Part of a small language model's weights.
Size: 11 layers, MLP 1792 GELU.
Architecture: LayerNorm before each block, learned positions, no biases in attention or MLP.
Training: a variant of Adam for these matrices, 419M tokens, 6804 steps.
Each number is 200 + 20 x the weight over its row's rms, rounded and kept within 0 to 999. Layers, rows and columns count from 0. The size before them is the row's rms in percent of the matrix's.

# layer 6 MLP down (transposed), 1792x448, rms 0.0342, rows 344-375, columns 336-447
093,214,200,193,243,188,195,215,235,193,209,179,219,185,182,194,219,188,183,223,235,205,203,207,181,216,187,182,199,185,214,187,195,151,193,217,207,207,217,191,222,181,180,207,167,215,210,178,200,202,184,205,216,195,226,191,196,220,209,205,181,199,207,135,178,180,234,196,179,188,225,246,192,221,198,198,191,174,196,208,188,184,209,219,177,224,180,226,170,213,202,144,188,206,226,226,189,199,201,222,198,186,188,185,221,195,227,190,226,186,229,214,169
103,192,231,221,174,193,187,208,198,180,196,179,176,185,216,203,161,230,212,165,219,233,261,185,210,201,214,215,187,170,211,210,168,222,150,224,203,218,161,189,188,209,205,187,182,243,203,200,199,208,213,234,201,196,208,200,224,174,188,185,196,213,196,176,178,188,180,182,209,216,194,264,179,187,203,169,193,187,191,192,212,192,195,206,224,205,230,197,227,195,193,183,202,210,208,154,203,203,205,195,243,209,179,207,229,188,163,207,228,184,228,191,187
105,196,180,194,185,201,179,207,234,188,213,167,180,220,209,202,207,204,224,194,202,192,260,234,172,186,211,244,182,172,199,184,200,177,171,238,182,202,177,230,204,194,213,194,223,227,194,192,188,192,199,219,194,194,192,177,206,205,185,223,219,220,187,253,216,177,136,166,202,193,179,213,214,196,206,190,218,214,195,210,207,189,161,195,228,218,183,167,215,197,186,237,196,189,136,205,209,210,193,163,186,206,176,196,235,200,191,176,197,138,209,192,218
095,232,211,223,190,213,198,236,212,218,196,171,205,217,212,186,223,186,190,230,155,217,224,175,212,199,190,197,210,192,237,211,228,210,238,205,185,220,181,210,191,180,226,186,190,190,186,160,185,192,215,165,177,199,173,221,170,209,213,231,185,199,219,165,215,183,201,210,195,213,170,200,195,192,197,185,211,217,200,210,220,188,194,178,220,202,177,185,205,204,170,196,216,202,181,245,170,192,211,214,192,236,182,196,191,217,189,204,179,228,213,190,200
116,216,212,188,179,161,215,198,221,213,200,203,192,212,204,211,237,173,188,220,231,215,187,197,223,159,198,219,185,159,230,188,208,178,216,211,223,207,168,208,218,178,210,220,197,200,203,215,220,176,192,202,227,199,211,204,212,163,194,190,201,208,213,205,177,185,222,220,214,196,191,218,183,224,200,173,179,211,226,212,175,251,194,210,159,190,194,191,194,199,225,200,202,215,207,173,202,225,212,196,204,203,204,184,226,208,204,185,169,205,189,203,211
104,168,190,212,178,213,203,188,211,245,163,206,193,190,213,173,202,163,219,208,200,190,188,164,227,210,196,151,203,198,206,193,207,176,193,198,235,191,209,176,183,187,192,169,159,229,217,239,215,178,188,182,202,205,210,212,183,191,226,201,196,208,195,226,165,149,132,182,195,185,233,214,191,196,176,194,245,166,215,192,169,186,225,207,174,215,192,206,218,214,208,194,241,212,182,220,175,196,214,228,211,213,232,162,218,218,207,199,170,176,222,213,191
110,175,182,209,172,196,207,198,221,232,202,158,187,218,194,193,205,177,213,208,182,215,234,221,206,223,244,132,181,216,204,207,176,199,193,204,210,184,194,171,192,179,191,193,194,186,234,181,200,215,195,136,184,182,223,209,206,202,224,210,176,202,211,221,176,222,238,214,205,195,221,195,179,240,187,186,228,206,217,217,185,222,185,192,220,231,209,179,210,203,210,214,233,225,234,225,185,207,175,191,196,181,206,207,202,184,193,218,186,163,190,218,203
089,200,183,183,219,193,193,180,212,200,177,234,188,156,140,219,192,174,179,212,199,186,195,221,199,230,187,204,188,212,175,199,200,197,195,223,197,218,182,221,201,176,172,172,208,180,207,194,196,182,197,204,247,177,186,219,202,239,204,231,177,210,179,206,214,213,227,232,220,209,175,218,207,173,199,185,189,199,234,235,204,199,197,217,250,212,199,200,182,215,185,193,230,164,203,182,216,193,174,210,180,196,188,242,220,192,224,178,183,156,232,166,188
111,219,204,204,203,191,187,205,185,198,222,192,174,232,186,197,215,221,205,178,188,229,187,226,173,206,206,192,211,185,188,210,202,211,161,197,224,200,182,229,216,218,190,187,205,196,182,169,186,219,170,236,198,227,249,196,201,218,179,156,179,247,213,219,234,209,220,223,178,177,200,203,193,178,200,170,186,161,218,173,215,236,200,202,206,194,189,204,174,198,218,195,236,207,193,195,200,174,199,181,210,201,207,186,208,211,167,192,223,224,178,178,188
098,196,211,188,192,165,209,210,206,205,217,216,208,192,200,191,177,178,178,192,210,223,226,198,188,198,178,203,213,196,190,165,224,200,209,163,194,228,244,186,195,230,206,204,157,195,144,225,198,225,174,220,194,208,201,206,204,187,195,232,207,190,197,223,213,181,207,150,187,220,184,189,238,193,174,182,212,191,213,174,170,227,205,155,205,215,182,202,202,233,196,180,223,185,224,185,213,223,173,171,191,202,211,208,199,219,227,213,183,202,218,171,223
082,217,208,183,181,172,201,231,215,230,219,197,186,216,209,180,215,226,211,239,187,213,207,196,172,199,187,212,192,170,220,190,204,182,203,208,208,181,193,169,227,202,207,193,194,149,224,221,193,215,210,193,231,191,178,213,195,188,199,180,197,185,190,246,179,187,259,225,206,218,172,218,177,210,203,174,203,209,191,211,218,197,211,205,176,205,196,190,194,180,189,205,195,227,172,236,211,185,201,181,208,198,173,209,196,169,186,205,189,206,166,201,196
072,194,201,204,170,207,211,188,205,159,191,188,239,193,191,195,193,197,197,195,185,223,198,209,202,209,220,191,189,202,229,200,197,190,200,197,212,209,196,194,232,211,190,188,189,351,217,235,186,194,179,195,193,196,181,230,225,176,192,198,212,203,181,198,196,183,43,217,225,180,211,227,214,192,201,187,211,187,203,184,185,201,184,178,216,201,236,251,233,194,193,208,188,197,207,179,217,220,163,206,195,234,206,230,174,196,201,206,227,140,199,203,217
096,216,205,195,240,185,199,216,243,206,216,213,203,217,195,191,177,167,185,196,200,202,207,210,187,205,199,215,209,234,203,209,178,208,197,200,191,177,214,207,179,162,165,185,152,191,183,215,179,199,172,207,173,197,181,172,189,178,184,177,234,213,184,191,198,172,225,185,194,195,201,189,196,185,159,198,184,192,173,193,184,188,204,227,245,224,151,210,230,200,187,182,191,186,186,179,193,217,208,211,202,222,176,221,209,148,239,191,223,181,152,213,193
085,197,219,197,196,252,191,222,209,175,223,215,182,210,186,225,177,230,180,211,209,225,240,206,237,205,190,200,202,168,193,197,210,204,178,236,194,195,200,178,208,212,212,203,178,182,199,200,182,186,220,209,193,222,193,198,216,177,201,223,206,203,205,229,179,213,265,188,195,206,232,209,243,269,190,219,194,175,230,195,198,208,213,233,189,226,192,194,179,180,188,209,236,198,193,233,194,193,211,207,183,180,190,198,209,187,209,207,224,196,187,214,209
089,214,191,163,224,172,235,193,214,191,201,184,206,194,177,242,189,162,184,210,195,199,202,219,236,155,193,193,209,177,184,203,216,207,191,219,167,203,207,171,206,248,206,203,214,209,153,227,229,185,200,177,193,205,199,194,187,217,192,219,207,209,206,189,209,191,155,214,211,174,209,195,196,206,174,200,181,208,205,182,197,217,186,198,201,202,212,209,197,188,198,187,202,199,187,199,182,213,201,196,225,181,176,227,170,256,231,197,191,171,178,218,218
094,138,182,235,206,223,191,189,187,221,175,218,232,174,214,209,226,208,204,177,183,192,227,194,188,200,200,236,220,257,188,170,219,158,191,215,213,192,178,197,189,229,228,187,223,189,184,206,186,240,180,181,200,173,197,241,221,194,171,225,198,189,214,244,194,170,226,192,215,191,154,154,197,235,184,207,166,216,229,193,201,258,192,245,210,220,227,177,192,195,193,238,226,230,200,245,205,183,205,183,200,215,204,217,200,196,193,180,190,215,203,182,183
072,233,170,209,186,216,182,187,196,222,175,201,193,199,204,181,215,233,205,190,204,177,208,228,176,195,230,208,228,180,207,205,195,208,216,202,190,204,198,188,214,204,170,196,223,258,220,239,211,193,204,192,188,212,207,178,185,188,210,193,181,188,150,195,195,182,149,199,192,195,243,181,229,162,197,218,184,199,189,166,204,170,200,186,289,214,275,208,209,202,262,186,204,195,203,171,213,187,195,191,234,207,206,162,190,237,217,184,183,146,205,230,197
099,170,207,185,201,227,163,195,233,208,211,207,187,210,197,178,180,214,202,163,219,191,190,199,178,215,226,190,243,219,187,206,246,171,232,217,234,224,198,196,206,180,218,215,216,260,183,251,197,218,198,160,189,208,247,214,189,197,235,163,203,201,213,175,235,202,200,189,207,208,183,180,186,185,193,193,167,192,214,219,183,214,209,188,184,199,199,178,178,186,200,206,224,192,219,183,169,186,218,223,238,197,208,189,195,177,204,215,201,178,188,207,186
084,193,211,230,191,164,208,217,182,184,215,181,195,183,193,217,186,169,180,200,165,189,183,196,231,194,215,215,201,196,203,212,188,197,210,236,235,246,175,213,215,199,213,221,189,272,180,212,181,190,194,193,196,217,207,203,174,193,198,187,201,185,204,206,177,188,164,209,201,167,222,200,204,234,205,180,191,194,198,219,221,201,236,223,283,180,209,194,179,165,196,204,221,193,210,190,185,187,202,192,194,178,214,207,221,213,228,190,229,160,169,175,182
105,220,241,201,187,207,192,210,201,183,229,216,231,202,168,188,171,206,165,210,202,194,210,216,200,175,214,169,228,205,220,214,192,187,225,181,198,199,193,185,238,180,228,210,216,191,203,159,198,230,186,213,199,219,196,226,204,200,200,223,177,199,196,191,212,214,185,229,214,171,177,191,220,211,205,202,228,214,182,222,181,215,216,214,208,162,221,166,219,178,222,222,200,216,218,211,179,175,175,173,198,219,193,202,191,189,195,168,205,205,206,154,201
096,256,200,199,219,241,210,189,196,215,189,212,171,193,231,190,201,183,167,224,243,185,178,230,231,203,212,172,169,171,179,176,202,176,204,191,197,182,209,191,239,202,184,173,193,170,182,195,224,189,180,218,211,210,227,196,200,198,214,185,198,196,209,164,184,200,90,201,184,210,182,246,204,184,203,211,210,196,195,226,205,209,209,235,211,208,203,199,185,195,196,209,168,198,183,197,197,220,235,177,225,190,193,194,208,202,226,207,213,176,210,252,228
105,205,231,194,233,199,214,213,176,183,221,223,189,193,234,189,192,215,220,236,211,216,199,199,195,191,196,222,193,232,160,221,204,166,197,255,218,216,178,203,254,208,220,197,162,178,182,206,203,189,155,189,191,172,217,173,206,216,199,209,263,208,193,217,173,235,230,220,210,201,192,176,263,197,183,212,211,204,189,224,212,190,177,177,198,208,179,194,189,212,193,196,158,201,183,205,218,198,192,192,180,172,218,228,194,245,254,210,202,187,201,216,202
108,166,213,244,210,159,183,191,188,164,185,197,205,211,196,225,131,207,181,220,190,191,207,219,189,183,208,186,191,178,224,229,187,186,217,162,198,252,200,205,174,195,202,212,157,223,210,217,161,201,189,192,226,212,225,218,175,216,218,197,177,210,201,190,205,184,221,180,178,219,196,174,182,190,186,177,210,225,187,214,209,189,218,192,214,197,210,198,212,174,203,198,227,220,199,209,190,192,179,197,181,185,176,229,181,196,202,226,184,193,212,220,206
098,200,170,210,190,184,187,213,184,180,199,146,193,208,196,227,243,194,215,209,208,199,182,215,207,188,214,212,189,205,213,197,216,208,208,207,189,172,211,175,184,219,220,202,155,219,194,184,150,200,237,176,186,172,206,201,198,209,184,208,179,178,214,206,215,158,135,217,212,184,161,208,224,242,186,200,218,167,221,177,205,202,179,225,210,231,206,189,198,178,209,188,226,175,172,215,214,197,165,207,197,196,201,189,211,215,216,257,201,181,201,217,215
082,207,201,191,183,223,205,195,202,205,177,218,152,198,203,207,196,186,218,226,178,190,181,179,180,187,176,192,209,240,198,184,195,174,165,236,235,171,171,184,173,193,184,202,198,173,187,199,235,180,198,171,181,179,191,168,193,170,219,177,245,213,216,212,196,221,248,214,219,179,204,191,198,250,229,179,231,217,210,188,190,203,188,208,215,193,186,197,233,221,180,230,183,210,192,220,174,183,230,214,200,236,207,209,190,195,193,206,162,202,181,180,197
104,182,221,189,215,176,221,216,220,201,224,228,206,212,227,197,193,154,223,199,207,200,206,187,203,201,212,182,213,190,190,204,221,193,201,152,242,195,192,200,216,211,168,225,184,242,186,224,179,188,208,207,148,205,203,219,203,226,220,178,146,203,211,204,230,221,201,197,184,178,202,223,194,185,229,175,196,208,220,211,171,191,196,233,184,185,203,184,206,203,212,207,223,169,216,190,173,200,209,212,220,229,207,191,210,183,206,223,214,178,230,199,205
085,196,217,229,161,198,239,205,179,161,215,160,243,223,193,179,193,181,228,174,198,197,198,220,187,180,216,203,192,211,179,228,215,162,172,208,204,175,195,191,241,202,175,208,212,271,227,231,205,196,190,195,190,210,196,198,214,196,214,199,175,213,186,191,193,177,45,216,206,184,197,225,206,198,227,233,188,209,221,194,183,228,187,168,203,186,215,230,216,197,224,206,210,245,203,198,192,210,177,178,205,196,212,185,198,215,206,192,233,176,189,170,198
110,232,208,197,167,223,195,222,211,201,187,214,214,221,199,192,192,200,190,216,245,207,193,206,186,214,190,200,210,217,190,162,212,174,210,205,208,221,207,230,193,234,181,194,214,140,212,196,213,184,199,209,209,219,196,225,189,191,224,198,174,188,226,225,193,185,238,215,160,180,206,176,178,232,223,243,177,189,220,194,181,229,197,193,170,194,213,204,171,224,192,168,194,186,233,209,241,194,173,181,190,188,206,190,225,222,199,237,181,219,188,180,196
108,187,211,183,203,227,189,192,188,195,186,184,181,218,181,159,201,199,231,194,209,189,196,154,190,188,229,212,201,193,192,190,200,209,197,208,197,228,163,158,168,187,192,205,169,193,242,197,185,240,226,184,198,188,186,185,157,237,200,185,207,238,152,232,189,173,190,239,228,217,191,216,200,212,236,197,198,216,228,160,214,149,237,216,210,233,233,176,238,183,197,224,220,192,168,182,199,207,204,217,193,174,177,185,159,201,180,192,167,197,212,199,192
087,214,221,225,222,155,189,216,197,200,204,188,161,184,235,183,216,183,203,190,176,207,182,203,210,221,176,206,180,213,170,202,214,211,198,200,216,168,201,194,167,187,204,184,212,170,214,202,215,227,219,168,236,200,190,203,184,212,182,188,231,228,199,206,187,235,185,206,174,183,191,196,159,167,189,171,192,194,196,230,231,169,173,179,199,205,184,165,198,217,184,229,179,202,236,226,184,234,200,228,228,213,201,219,192,188,160,202,178,212,193,193,188
095,174,197,146,185,207,149,183,200,213,171,197,208,175,196,179,202,201,223,205,207,201,187,170,185,190,183,242,221,196,227,190,181,200,206,168,200,194,213,178,172,204,183,227,156,218,170,201,175,231,164,178,223,199,189,200,218,208,217,222,221,167,192,207,220,184,220,192,219,212,213,227,178,192,211,145,211,208,215,180,224,178,219,212,196,190,203,173,234,192,164,180,204,232,233,201,202,208,226,233,211,206,206,164,162,210,183,190,189,137,195,210,213
097,228,179,202,201,212,211,198,192,184,215,168,197,181,194,201,210,209,205,187,215,192,167,197,223,177,228,235,208,201,179,188,200,199,210,168,243,210,210,199,211,200,198,176,207,215,187,174,141,229,214,202,181,215,185,219,216,182,181,208,211,227,247,199,210,213,248,232,180,196,206,235,231,194,213,177,202,200,227,208,208,242,197,200,239,212,201,196,199,183,191,197,200,192,225,203,181,210,217,196,226,172,226,205,186,219,183,180,205,187,233,183,175
# layer 6 MLP up, 1792x448, rms 0.0407, rows 345-375, columns 336-447
099,187,177,208,235,179,196,162,208,219,157,159,219,195,179,213,205,183,200,191,175,201,177,184,244,211,152,195,188,199,182,197,228,174,235,226,215,163,240,161,221,211,191,226,187,164,239,216,220,201,172,191,186,206,219,184,213,212,197,218,220,202,196,172,203,190,246,214,235,177,177,193,188,245,210,215,200,185,215,214,181,193,161,188,169,179,196,213,232,196,191,190,211,231,205,235,190,220,179,236,197,201,206,180,190,209,170,225,194,247,197,187,193
103,212,189,203,210,201,190,204,201,202,164,163,190,212,182,173,223,175,215,219,210,196,198,200,173,191,228,215,178,201,211,167,204,195,205,166,205,178,199,202,217,169,188,191,174,186,180,217,181,170,192,235,176,202,176,176,202,193,186,174,190,195,172,211,188,215,211,205,244,194,225,174,232,202,219,196,197,174,203,187,203,193,231,186,201,190,189,208,206,212,235,173,188,190,209,195,197,206,200,232,193,148,225,184,194,183,209,191,215,199,227,217,200
089,199,208,179,187,217,215,151,218,163,176,181,167,209,200,170,220,175,206,181,201,191,206,230,228,207,203,200,175,194,194,216,211,211,193,209,248,122,190,236,214,198,218,202,182,182,235,188,220,199,207,194,182,233,206,209,202,215,211,183,218,204,177,197,198,201,221,192,182,176,194,231,218,203,220,183,191,170,189,165,190,212,212,165,181,188,181,202,207,206,255,191,212,234,202,183,199,202,208,192,172,177,190,190,207,215,206,189,239,218,212,228,191
101,203,186,199,198,193,187,198,201,205,196,190,217,223,156,215,212,202,217,208,218,210,206,184,224,199,207,198,190,171,167,217,225,247,215,199,164,186,208,183,197,212,181,188,197,198,189,224,218,197,187,186,208,215,190,177,192,222,189,225,226,230,197,157,190,204,211,182,221,211,177,181,240,164,205,226,196,176,200,210,201,207,208,206,195,174,208,192,235,211,183,188,207,212,156,225,185,207,208,206,173,192,189,209,211,219,206,214,203,209,199,231,177
102,243,148,201,207,202,210,211,173,182,199,225,192,203,194,191,249,202,230,179,174,205,187,201,177,202,215,242,200,157,212,242,215,204,227,195,192,181,233,234,200,225,196,249,199,194,191,174,217,213,177,217,194,192,159,189,176,168,205,177,180,153,187,200,200,206,210,192,209,191,203,178,181,216,208,200,200,220,204,189,207,199,199,202,200,184,211,212,186,186,202,209,192,203,204,182,184,202,230,221,197,194,197,164,198,188,175,178,231,197,218,219,179
108,212,223,166,186,198,186,211,195,214,166,189,226,219,217,203,228,218,171,180,199,206,186,208,215,190,190,179,196,223,202,193,191,208,178,172,213,155,220,223,198,180,170,183,181,180,227,225,228,217,219,204,202,206,201,180,193,198,155,191,163,176,175,199,181,191,229,229,216,202,188,203,198,167,186,258,208,214,205,167,194,193,176,182,189,195,206,212,225,185,172,192,194,225,196,201,187,222,219,226,178,223,251,183,193,224,181,201,168,212,208,208,218
092,236,217,166,178,207,221,213,203,204,192,186,180,208,172,190,230,214,213,133,188,180,179,163,223,193,225,210,201,178,189,202,185,220,194,226,185,204,175,225,188,179,221,207,185,187,223,211,193,200,192,193,204,201,177,190,180,176,155,219,227,208,171,186,235,177,209,186,226,180,191,194,213,221,205,207,172,187,205,191,216,227,169,155,166,192,223,199,245,193,210,196,187,201,238,167,212,185,211,175,214,183,190,176,183,204,172,197,211,206,203,219,214
105,206,203,190,144,184,192,213,169,195,245,188,190,208,214,189,240,210,187,228,178,218,215,206,200,182,197,217,191,135,207,237,193,254,155,210,189,179,205,184,210,206,162,187,178,199,172,232,208,199,216,207,205,191,187,181,183,202,143,198,182,241,189,191,178,161,214,206,234,195,210,222,187,198,231,229,231,161,220,211,172,218,175,197,177,195,195,209,198,198,198,198,196,223,216,176,192,215,218,182,205,204,231,176,197,194,209,216,160,214,199,197,194
097,237,162,196,184,184,218,167,203,187,191,190,225,214,175,190,202,180,180,183,188,192,195,191,206,209,186,189,184,157,172,214,189,190,233,196,216,192,205,223,198,147,211,185,213,176,215,207,180,187,188,198,208,195,213,199,213,203,227,188,187,189,196,169,194,215,224,203,186,206,229,207,201,201,187,210,156,183,198,189,197,178,188,171,199,159,170,194,205,211,187,208,219,219,196,178,225,188,237,198,229,205,180,210,208,194,214,200,209,195,181,231,215
093,199,177,173,228,212,209,180,227,221,218,199,220,209,205,209,199,197,181,217,212,242,174,150,212,193,226,219,209,218,224,190,215,174,215,189,175,160,146,178,174,160,214,210,202,185,238,187,218,204,158,184,198,166,171,196,219,208,184,204,205,190,186,191,152,207,220,230,211,176,224,209,194,208,236,211,234,178,219,221,198,210,200,192,172,181,209,204,224,183,207,226,171,197,232,217,209,219,218,234,169,240,188,145,199,222,179,181,180,206,201,211,192
087,215,187,182,239,223,251,195,197,230,223,214,211,196,158,183,214,202,211,205,176,234,200,215,173,195,182,209,215,213,183,225,196,173,174,186,218,224,212,204,218,192,208,219,186,200,166,207,205,196,184,182,197,212,166,191,183,193,224,215,196,213,211,168,198,234,198,217,197,221,165,187,193,244,203,217,199,220,204,197,185,222,236,174,156,184,191,191,204,230,174,203,210,209,215,186,182,237,201,192,202,223,209,235,210,198,179,189,190,205,196,176,176
096,213,178,198,191,153,215,212,160,190,231,232,176,215,224,178,226,183,213,187,209,197,203,178,217,187,210,216,190,194,227,192,157,210,178,218,203,197,134,212,196,233,194,199,201,180,248,202,194,212,210,203,215,214,210,202,182,199,229,173,209,174,186,210,223,219,213,205,212,181,210,188,215,209,200,207,220,171,155,223,185,238,191,175,180,167,179,218,201,178,218,181,175,208,233,173,207,198,196,213,166,203,179,157,251,207,211,211,216,194,211,192,190
088,205,155,253,182,171,199,218,201,206,196,225,204,241,213,196,169,222,194,216,187,215,206,195,179,193,179,236,224,204,205,228,228,214,199,199,175,207,183,232,193,210,212,251,184,194,192,230,180,182,198,173,173,192,216,181,202,213,178,204,194,168,241,202,203,216,211,192,185,189,222,170,192,196,228,227,169,189,200,189,181,233,206,175,189,159,196,200,199,210,201,215,206,234,212,247,249,184,211,182,182,161,215,176,186,213,185,199,217,208,227,209,181
097,226,203,218,179,181,219,206,181,229,183,188,210,219,170,174,198,225,158,178,202,194,160,208,190,192,216,167,181,173,174,205,219,200,191,202,223,160,197,192,235,192,193,181,176,193,213,187,208,204,230,158,198,200,213,176,221,188,220,196,199,207,205,175,183,228,204,231,215,205,211,165,205,192,219,207,234,171,194,182,171,225,227,200,184,171,184,216,207,215,203,164,187,223,213,219,227,180,204,220,169,196,191,168,206,216,181,186,172,195,216,179,192
099,238,206,190,170,169,195,194,207,179,197,195,170,199,205,176,186,193,199,217,180,170,216,188,204,180,223,185,210,190,206,206,160,204,208,167,183,219,196,197,194,178,206,184,183,202,205,225,198,219,209,178,205,170,207,196,211,163,207,212,182,239,205,198,174,200,228,211,173,193,190,215,228,191,200,188,219,182,181,162,203,180,191,205,190,200,186,186,213,194,229,174,188,195,202,198,199,229,216,192,200,176,175,191,213,221,224,237,186,196,194,255,197
074,197,211,195,215,185,181,202,185,168,220,174,221,194,212,189,212,189,190,234,163,244,204,177,195,164,198,206,167,209,191,214,198,178,204,200,217,169,190,233,198,191,222,173,166,199,197,220,193,220,192,221,192,197,205,170,185,195,153,192,201,210,221,205,202,225,208,211,203,199,182,209,207,237,194,197,203,213,215,210,193,231,206,180,162,163,146,206,217,221,144,187,175,240,213,183,212,206,201,203,203,167,208,211,183,169,191,212,208,200,196,178,185
095,198,173,231,205,189,193,150,181,184,227,205,211,163,159,204,184,201,218,193,198,200,213,184,206,226,227,214,139,150,189,198,211,232,182,180,178,174,197,197,197,206,189,237,223,216,213,249,219,192,187,221,204,212,235,203,181,187,223,203,231,210,197,203,155,183,216,200,214,183,239,195,232,196,181,195,154,187,175,218,192,211,191,186,201,181,195,233,232,180,188,178,195,191,201,214,205,186,238,202,206,205,186,198,186,199,199,219,214,212,212,229,209
079,209,212,238,178,217,178,191,191,225,186,181,187,208,176,207,209,214,194,204,231,161,178,199,177,188,192,169,216,208,166,237,193,184,186,179,191,164,237,196,176,167,161,194,214,194,209,194,213,216,186,223,187,194,186,212,180,226,203,197,173,205,194,178,183,169,209,206,176,225,166,199,220,204,159,194,211,214,200,185,214,198,158,184,188,165,210,225,192,173,173,190,182,183,173,172,190,216,249,216,201,194,215,200,193,165,162,212,182,202,189,210,198
107,150,177,250,204,197,226,172,183,193,189,184,200,200,197,204,209,179,212,217,204,201,157,182,157,204,184,207,166,201,186,214,204,199,210,195,213,198,171,187,224,210,214,231,190,169,184,230,217,206,190,186,212,168,184,159,213,189,213,204,197,187,186,169,197,202,200,232,230,190,214,204,200,145,189,214,224,196,197,224,211,200,167,175,196,192,222,229,206,224,222,193,164,236,209,207,215,175,236,183,197,204,217,201,205,201,189,216,174,211,206,205,220
108,178,194,228,215,187,216,209,189,175,181,217,201,183,172,187,228,176,233,197,206,210,182,200,191,198,186,228,229,214,200,221,186,217,168,165,220,205,210,203,177,231,204,209,178,189,187,182,182,186,186,219,206,205,153,185,166,210,188,181,180,205,184,185,215,198,199,248,195,185,183,216,193,218,203,197,161,199,216,167,177,211,201,171,210,194,187,222,198,210,194,173,205,225,213,172,194,197,188,211,188,198,204,217,204,199,170,213,216,224,184,171,209
100,229,211,195,208,200,216,185,185,227,173,226,223,215,164,204,221,190,217,147,199,212,166,217,203,186,211,163,183,196,191,189,228,240,179,208,218,208,224,192,198,185,202,243,188,187,258,218,188,191,208,191,201,207,195,197,195,200,203,192,211,179,185,155,201,185,219,186,234,192,248,203,164,232,223,184,204,184,194,193,183,223,196,187,195,189,189,220,230,171,186,204,201,235,209,206,228,189,203,200,177,210,213,179,195,205,184,224,204,207,184,187,212
110,216,226,226,193,198,228,210,206,211,178,220,195,228,219,194,240,206,191,189,186,220,184,221,196,186,201,193,197,213,205,193,219,228,211,203,226,201,225,219,182,191,205,248,196,185,171,178,196,211,225,188,217,210,189,147,163,204,154,177,215,183,201,187,225,200,220,226,195,191,181,178,199,208,178,201,190,160,222,215,191,243,212,207,186,157,196,203,179,204,201,181,178,204,187,174,229,160,202,189,174,216,202,190,203,198,192,205,187,201,177,197,215
096,176,165,234,228,188,192,174,244,202,184,211,207,170,198,170,210,204,213,205,180,180,201,194,181,201,242,179,193,189,244,197,229,194,186,181,220,201,144,234,242,195,193,232,209,195,209,188,210,199,242,221,188,201,213,194,185,205,209,229,238,171,199,191,201,215,195,199,226,175,223,184,205,203,204,249,199,206,200,216,197,226,209,215,185,192,207,232,208,207,204,212,230,220,213,181,233,197,228,198,230,228,208,191,198,224,177,207,193,226,205,194,149
086,207,188,221,188,228,215,169,206,208,195,204,207,243,229,200,200,189,165,181,197,217,228,179,214,181,214,224,205,192,184,180,186,199,184,146,184,182,214,185,206,202,177,195,182,170,249,202,203,202,207,196,224,187,199,173,234,216,194,202,203,191,187,172,209,205,216,213,205,185,238,244,185,210,217,204,218,163,247,221,155,200,192,213,166,178,192,192,254,174,197,214,147,198,195,216,221,232,205,204,207,199,209,164,223,237,190,216,184,199,186,193,195
105,211,174,234,139,198,186,156,196,193,193,204,176,196,170,198,209,192,205,184,204,197,175,205,236,188,206,197,149,194,225,212,204,224,204,199,190,197,203,199,224,168,159,179,209,196,187,177,196,175,209,214,243,222,228,207,237,199,206,206,228,205,200,200,192,212,212,217,218,209,182,177,180,211,215,225,173,148,209,196,200,208,233,182,214,204,207,227,218,196,169,198,181,219,201,180,207,193,247,200,216,169,201,190,184,215,198,240,230,204,202,236,203
091,205,169,195,199,199,198,175,177,213,191,191,236,214,201,184,205,205,200,192,185,205,176,218,242,190,179,166,203,173,188,176,185,216,217,200,216,214,163,235,186,210,193,212,160,211,186,227,155,196,225,207,204,180,223,180,199,191,221,217,194,226,203,164,173,230,175,219,203,188,175,174,194,206,202,176,203,178,242,220,190,193,203,229,174,208,214,186,192,207,211,196,180,170,195,189,238,213,229,200,190,211,216,196,219,187,204,181,163,207,226,257,226
109,180,174,205,237,214,197,187,206,191,205,183,189,237,201,198,212,187,191,192,206,181,228,197,165,158,211,193,183,205,196,196,207,212,191,204,187,151,177,200,211,200,202,235,193,167,185,198,207,183,223,180,182,196,159,188,187,189,190,180,227,219,224,214,195,211,211,207,202,192,178,180,209,207,203,220,197,214,200,222,201,209,186,192,206,189,191,221,197,202,200,183,183,177,197,193,231,200,182,195,174,212,217,217,251,242,208,249,192,199,210,211,212
101,193,203,190,198,193,210,193,199,213,242,182,211,192,177,172,235,174,180,188,182,193,193,189,168,174,163,194,154,212,226,210,180,231,188,186,192,190,220,200,200,163,222,203,213,192,207,206,183,219,196,177,230,184,161,191,193,188,173,209,185,212,221,198,193,206,205,214,247,177,201,247,201,208,173,202,206,212,211,207,195,215,178,173,194,205,212,249,198,210,181,195,196,223,181,161,220,205,212,239,182,214,211,220,196,224,194,236,208,203,230,162,208
080,203,182,203,201,195,191,234,199,200,231,205,191,244,176,187,176,226,193,140,237,195,208,208,215,179,213,215,183,218,171,204,168,204,184,193,175,166,254,203,191,208,186,196,174,198,220,171,218,204,209,175,231,181,176,167,185,195,212,196,202,220,187,186,201,194,217,226,182,209,181,224,187,208,189,229,196,197,200,230,170,221,196,185,168,178,170,185,216,180,236,149,217,218,203,195,207,228,215,211,169,255,221,185,231,207,174,201,211,206,217,155,175
090,231,187,176,204,208,176,202,184,198,205,176,203,206,176,204,217,195,225,227,193,178,195,222,233,180,256,210,201,179,214,234,183,200,195,225,206,246,179,181,239,232,226,211,199,188,192,198,224,182,207,224,174,214,194,166,170,193,186,196,227,221,242,146,162,198,239,203,249,191,156,205,194,242,233,206,190,153,202,194,178,224,208,181,186,158,184,218,216,224,193,184,199,174,191,166,215,201,211,186,203,182,201,203,226,197,193,201,217,222,214,231,210
098,190,183,205,222,189,207,236,236,208,187,204,203,217,230,189,214,222,169,207,188,214,249,201,210,180,189,178,199,194,234,202,228,196,189,182,196,187,183,212,216,199,185,255,183,189,177,237,227,194,211,185,184,212,190,193,208,240,187,173,222,238,224,186,165,193,225,187,205,196,201,198,208,194,224,226,221,195,209,211,184,227,190,214,200,175,206,210,197,212,210,186,184,199,231,207,209,191,226,197,196,203,202,188,197,190,245,203,194,215,179,219,204